config.toml
n_layer = 12
n_head = 8
head_dim = 64
vocab_size = 16384
activation = "geglu"
rope_fraction = 1.0
attn_scale = 0.125
tie_embeddings = false
init_std_down = 0.0
lr = 0.000889
beta2 = 0.99
lr_head = 0.00594
train_tokens = 631100000
Each number is 50 + 12 x the weight over the matrix's rms, rounded and kept within 0 to 99. Layers, rows and columns count from 0.

# gate: layer 9 MLP gate, 1728x512, rms 0.0522, rows 1608-1624, columns 448-511
# up: layer 9 MLP up, 1728x512, rms 0.0555, rows 1608-1623, columns 448-511
# down: layer 9 MLP down (transposed), 1728x512, rms 0.0412, rows 1608-1623, columns 448-511
gate1608:25 28 60 52 57 52 46 46 71 31 55 54 57 64 43 64 28 33 46 61 55 33 64 45 61 52 33 43 39 56 39 69 65 42 53 72 49 51 47 67 86 26 37 35 35 47 52 29 62 39 55 43 46 28 41 51 59 47 38 60 47 55 52 81
up1608:58 50 47 53 44 58 68 27 46 69 50 65 39 61 46 59 45 49 77 62 50 48 30 73 47 41 45 47 55 54 45 56 52 40 43 66 28 55 52 68 66 45 48 39 37 59 54 51 56 60 49 42 50 66 49 50 41 78 49 36 47 40 60 61
down1608:49 43 52 49 51 62 48 43 42 39 59 42 37 45 42 46 41 40 57 40 50 47 51 51 54 50 38 32 63 45 31 28 29 37 58 37 48 40 71 57 22 57 53 56 40 41 36 40 58 46 47 43 36 33 58 61 55 49 54 36 37 49 45 64
gate1609:53 83 55 35 37 44 56 56 36 43 61 69 51 45 37 39 49 60 46 71 57 36 88 29 44 47 58 34 44 42 32 49 46 53 43 39 50 53 63 33 49 57 54 36 81 60 46 57 50 41 43 61 46 63 58 50 17 32 41 56 55 34 51 38
up1609:51 56 30 45 39 70 45 38 44 62 36 48 63 48 35 66 50 62 42 52 60 52 53 25 57 53 32 43 53 60 47 65 45 22 33 50 52 58 48 38 36 47 30 54 66 44 56 40 40 49 38 40 50 75 79 54 37 54 56 70 49 44 67 46
down1609:43 59 56 59 77 43 37 34 53 59 47 43 42 25 30 65 63 51 31 51 58 47 63 39 32 65 64 83 45 55 43 62 58 44 35 36 65 58 36 55 41 44 64 67 55 57 59 81 53 69 54 54 48 46 67 16 56 56 63 43 66 50 34 55
gate1610:49 53 21 49 48 45 54 50 46 51 31 52 51 54 69 32 48 54 60 51 44 51 28 54 59 50 63 51 63 54 54 37 35 31 19 34 61 56 53 70 39 47 55 60 60 72 57 46 54 45 58 72 46 68 41 44 51 56 47 34 68 64 38 58
up1610:67 40 56 27 60 31 39 68 51 46 63 46 65 54 58 44 30 37 39 54 60 40 49 36 50 63 52 50 45 67 34 35 62 43 43 37 58 75 57 68 44 55 56 40 60 43 30 69 54 64 47 59 55 38 31 45 48 53 56 50 42 44 54 22
down1610:43 54 43 28 40 70 57 37 52 39 64 46 40 42 55 35 33 59 50 50 66 62 62 55 34 53 64 60 51 51 38 39 39 44 33 64 45 41 57 53 13 39 40 45 70 49 50 58 42 43 39 64 59 40 47 59 49 66 45 40 70 50 68 56
gate1611:29 49 34 71 30 39 38 69 60 56 46 57 60 38 54 41 56 62 44 34 30 68 62 54 56 43 60 60 46 40 54 43 34 54 36 61 58 60 34 44 63 58 66 67 82 46 40 56 49 80 50 35 40 56 61 51 64 60 48 38 50 47 44 57
up1611:59 55 55 37 72 34 59 52 57 61 68 44 32 59 50 59 50 71 42 56 27 49 62 72 50 45 64 53 63 52 55 75 44 37 51 64 40 57 29 49 59 64 67 44 38 42 47 53 52 42 30 42 51 49 40 40 43 49 54 53 42 43 47 52
down1611:69 55 31 43 41 66 34 68 62 48 53 40 65 60 47 64 57 45 36 56 66 50 47 70 48 61 62 29 59 24 50 51 58 59 52 37 36 33 29 36 46 61 65 36 60 51 47 37 46 44 32 56 43 38 48 51 48 57 35 38 48 67 39 54
gate1612:42 48 50 53 35 64 48 51 54 80 63 33 53 48 62 65 44 44 31 47 64 50 42 30 33 37 69 35 42 81 70 45 43 53 48 66 49 61 61 69 55 53 48 51 52 60 39 56 74 58 58 39 47 54 31 55 58 45 51 33 29 41 49 57
up1612:48 52 49 45 44 32 36 50 50 44 56 48 46 63 51 65 55 53 49 60 47 48 58 21 47 55 50 32 86 58 50 70 47 51 66 50 64 52 31 58 43 72 42 59 52 60 55 63 56 62 43 76 43 44 37 49 48 65 41 44 45 50 55 54
down1612:64 57 63 39 43 52 49 51 57 27 49 37 52 64 49 57 55 32 57 40 54 51 33 59 78 43 57 54 46 64 52 63 56 46 55 59 33 56 66 40 32 54 40 75 52 51 68 41 53 54 58 56 40 46 71 35 57 67 54 40 24 69 48 41
gate1613:52 57 52 61 40 53 45 48 70 50 35 51 39 46 22 40 54 38 50 57 41 36 53 48 52 49 31 51 58 59 36 41 52 64 41 34 57 61 28 37 64 59 54 59 51 57 48 32 46 58 60 28 41 63 55 57 46 55 44 52 48 54 56 42
up1613:47 60 44 49 34 64 58 67 55 55 42 57 56 66 38 43 66 41 51 60 32 44 31 44 56 56 59 59 31 46 51 57 58 31 56 58 47 61 53 37 58 32 41 57 56 66 40 47 57 49 44 44 52 54 53 54 67 57 42 26 43 75 55 53
down1613:53 44 61 57 36 79 54 49 48 42 49 51 58 40 28 59 37 62 56 58 57 46 38 47 44 23 69 35 41 46 79 51 42 51 66 52 43 63 55 46 56 62 60 46 60 47 40 50 44 50 64 54 55 60 38 42 22 46 71 30 48 52 52 31
gate1614:32 51 42 54 39 57 47 67 50 34 31 58 42 54 51 59 46 40 53 58 73 58 49 45 47 43 59 83 49 48 56 42 42 46 47 63 58 68 47 63 48 42 35 58 67 37 75 43 31 56 23 54 67 68 65 60 40 61 36 44 33 64 55 37
up1614:37 67 38 58 37 57 55 21 30 60 52 59 55 24 46 56 49 42 29 43 30 34 51 53 39 40 41 50 39 39 54 77 15 49 54 37 47 52 60 60 54 49 42 33 56 49 60 42 19 57 50 56 50 31 43 55 60 44 47 37 63 47 55 38
down1614:62 49 63 53 44 62 54 52 58 44 42 54 76 25 45 45 76 76 25 53 39 62 54 53 51 57 49 41 51 39 60 43 30 45 63 35 53 44 42 49 49 50 55 42 42 59 69 52 75 33 54 56 52 42 34 23 53 13 53 68 64 55 42 52
gate1615:47 56 44 39 38 31 66 55 37 59 62 38 47 45 53 47 58 66 43 56 63 57 53 46 51 41 42 43 39 62 68 60 54 54 38 39 61 50 43 57 59 46 50 73 43 47 68 29 51 53 38 50 26 58 53 44 42 61 49 38 60 69 43 21
up1615:32 36 51 59 46 92 46 67 39 68 33 56 65 41 51 43 60 54 60 49 46 46 25 38 47 62 63 44 45 52 53 36 47 50 42 38 55 50 57 65 39 67 37 51 59 51 61 40 38 27 42 42 50 36 37 69 39 76 53 60 37 62 49 57
down1615:71 39 44 46 35 46 51 32 41 73 49 50 38 42 60 58 66 45 48 42 38 52 56 44 43 36 50 45 32 35 67 39 35 46 48 63 63 58 71 65 67 42 44 52 68 39 54 55 27 67 43 57 39 60 54 43 48 82 38 40 55 54 54 71
gate1616:47 51 37 66 57 54 51 75 54 53 57 66 31 44 44 56 54 87 39 45 47 59 36 32 59 61 47 69 56 50 62 34 25 53 58 57 65 66 59 63 62 64 46 65 55 52 75 39 29 91 62 44 54 63 50 49 64 34 55 54 64 71 58 47
up1616:69 57 70 54 44 51 70 56 50 53 44 34 66 45 48 52 56 53 44 55 56 62 51 48 28 34 41 40 49 60 28 40 42 38 55 39 34 43 43 53 42 47 47 42 41 62 48 55 70 46 47 70 46 44 20 40 08 47 44 43 69 69 54 46
down1616:63 49 51 45 44 55 40 52 26 63 60 66 40 54 41 55 46 55 43 48 59 33 53 39 48 52 46 62 59 41 52 44 47 55 37 48 49 25 59 51 50 47 54 44 59 34 49 55 62 45 61 51 47 49 31 43 38 63 51 56 47 38 75 53
gate1617:58 19 59 67 64 46 67 65 32 65 33 45 53 58 39 61 42 72 43 56 49 51 58 58 25 62 43 33 42 51 43 44 57 55 11 47 69 58 63 58 51 58 55 40 61 52 57 41 50 35 61 55 32 47 29 62 56 27 49 58 39 67 56 30
up1617:43 45 30 48 32 48 62 54 60 34 34 60 39 37 37 60 59 44 41 42 42 53 58 41 44 62 44 49 61 29 36 42 61 52 27 30 67 78 40 42 44 69 57 45 59 67 49 48 47 55 50 38 38 66 42 52 52 53 52 49 51 47 34 47
down1617:39 53 25 39 66 45 49 30 49 45 68 57 57 54 30 45 55 39 55 49 56 38 25 40 72 51 53 29 50 47 60 42 56 35 47 56 58 39 54 56 47 34 49 58 64 41 78 38 25 35 69 43 61 27 60 56 51 51 42 50 66 42 58 64
gate1618:58 34 69 45 50 37 54 52 47 46 52 73 48 58 36 44 51 42 41 65 50 36 45 36 51 44 63 66 51 46 50 49 39 61 57 36 49 47 51 44 39 25 79 62 41 47 65 51 38 44 36 41 46 65 54 66 48 65 40 30 47 46 35 60
up1618:61 55 33 52 48 56 35 54 63 45 67 34 49 64 55 59 51 52 56 56 48 59 61 44 62 49 31 61 58 53 58 43 44 57 52 51 43 25 57 42 63 52 65 52 45 59 56 42 50 49 52 45 38 57 26 20 67 58 37 63 30 41 83 60
down1618:44 53 54 44 53 46 52 50 51 78 51 65 59 72 40 70 35 49 41 39 60 71 44 53 61 47 47 41 36 56 46 56 59 57 20 59 52 60 64 36 30 51 51 50 53 37 39 52 67 61 52 54 51 39 64 55 55 71 27 57 47 63 55 69
gate1619:41 54 47 54 51 56 30 48 72 51 43 66 60 48 75 46 41 37 52 61 30 32 52 50 35 21 58 47 44 40 68 51 59 47 68 33 48 44 55 49 37 71 42 57 49 69 41 59 38 46 43 38 71 61 51 59 44 60 64 80 48 45 52 56
up1619:68 57 68 35 86 51 67 48 52 56 48 56 54 57 52 61 44 38 58 69 48 51 45 58 38 65 39 43 53 44 59 51 77 56 50 53 42 75 42 33 55 32 57 64 78 36 48 48 38 39 59 63 59 56 48 55 59 22 62 54 54 56 60 38
down1619:32 32 61 59 54 57 46 54 55 40 68 57 25 40 53 36 62 65 27 50 50 54 39 57 41 47 66 55 30 48 39 63 37 33 61 46 44 37 58 77 51 48 69 46 47 34 43 43 64 64 50 39 31 53 59 58 47 62 38 41 68 75 54 43
gate1620:51 46 74 44 45 33 70 48 40 67 31 40 41 34 35 46 66 42 55 58 47 51 40 61 62 44 90 32 37 57 56 34 44 58 66 63 53 42 66 58 55 37 67 55 33 33 50 39 36 62 61 61 60 45 63 57 50 26 32 47 47 70 44 66
up1620:36 52 65 44 51 34 43 51 75 37 34 50 54 59 56 51 28 62 43 62 50 59 63 42 59 63 54 61 31 65 18 29 47 46 41 37 46 48 66 66 39 40 58 26 37 57 78 47 50 34 59 56 74 41 60 62 27 42 46 48 41 59 38 54
down1620:49 51 52 58 59 57 53 35 46 47 69 60 63 49 62 58 62 54 69 37 51 45 41 28 53 44 60 63 79 58 53 64 57 47 52 53 41 14 15 59 35 75 28 53 66 52 43 61 47 55 49 27 38 64 38 59 55 56 58 37 49 37 70 25
gate1621:62 62 59 38 43 58 54 48 47 62 59 60 36 36 33 46 45 76 64 36 49 47 53 45 40 31 54 48 43 39 55 61 45 42 69 49 56 54 50 40 26 62 39 40 23 44 38 49 72 33 62 68 48 47 54 40 39 48 53 59 40 52 41 65
up1621:34 52 41 11 42 17 38 57 54 52 60 45 64 16 47 30 63 37 62 63 45 45 57 50 51 48 56 45 48 45 71 56 51 60 56 46 34 37 53 54 38 46 14 45 57 65 40 46 37 41 66 50 32 50 46 61 51 60 38 68 43 46 48 58
down1621:47 55 68 50 38 58 57 43 47 43 59 49 51 71 57 59 55 61 53 45 39 63 73 38 62 67 44 44 60 21 48 42 69 50 38 60 35 71 52 41 46 37 58 57 51 51 38 62 46 45 54 34 42 46 61 53 69 45 51 68 55 28 44 28
gate1622:64 62 56 61 53 47 66 55 52 62 47 71 48 75 40 47 37 47 44 57 57 57 55 59 38 48 63 79 38 43 40 55 59 68 36 75 53 58 63 61 58 59 23 47 62 35 75 50 56 48 49 37 56 39 42 45 39 49 54 64 38 50 27 43
up1622:47 52 46 44 52 44 56 59 35 68 44 58 54 36 47 70 55 41 51 51 49 49 39 75 51 32 42 51 49 31 35 49 42 21 68 50 49 52 38 67 61 42 60 41 35 71 40 42 56 57 44 57 68 56 37 61 69 48 57 60 42 38 68 54
down1622:36 39 52 33 37 48 67 53 68 36 63 57 61 42 46 58 74 53 59 51 37 44 39 33 34 40 54 54 53 40 70 53 57 37 46 61 50 46 50 54 22 64 46 53 52 42 52 26 72 49 37 42 33 61 64 48 65 57 46 39 26 32 58 59
gate1623:53 54 51 35 39 44 38 60 61 36 49 59 44 56 41 55 61 38 45 38 35 62 38 58 59 49 58 37 48 45 59 54 55 45 48 52 49 31 54 57 59 59 31 46 61 25 36 39 31 36 35 39 57 55 54 44 78 41 67 55 56 41 62 55
up1623:61 49 51 68 21 23 41 44 24 51 83 54 54 53 52 40 28 40 37 65 50 59 64 57 65 47 43 67 44 41 45 59 52 48 46 60 29 18 53 45 72 60 41 48 58 40 41 55 46 58 48 50 51 53 64 51 75 48 42 58 65 58 55 72
down1623:38 49 51 45 38 51 62 51 32 51 30 43 56 39 51 52 56 19 35 48 60 51 46 60 38 60 75 47 31 52 32 40 50 45 46 60 44 65 26 56 71 52 40 29 34 64 48 39 50 70 58 47 65 63 68 43 44 50 29 82 59 45 60 70
gate1624:62 66 49 63 41 43 74 47 33 64 58 55 58 70 67 49 47 72 46 41 35 26 54 69 73 47 71 73 55 53 40 94 46 59 48 34 32 46 53 18 62 45 63 51 52 63 47 83 45 57 71 52 52 41 44 48 54 41 32 30 68 43 72 48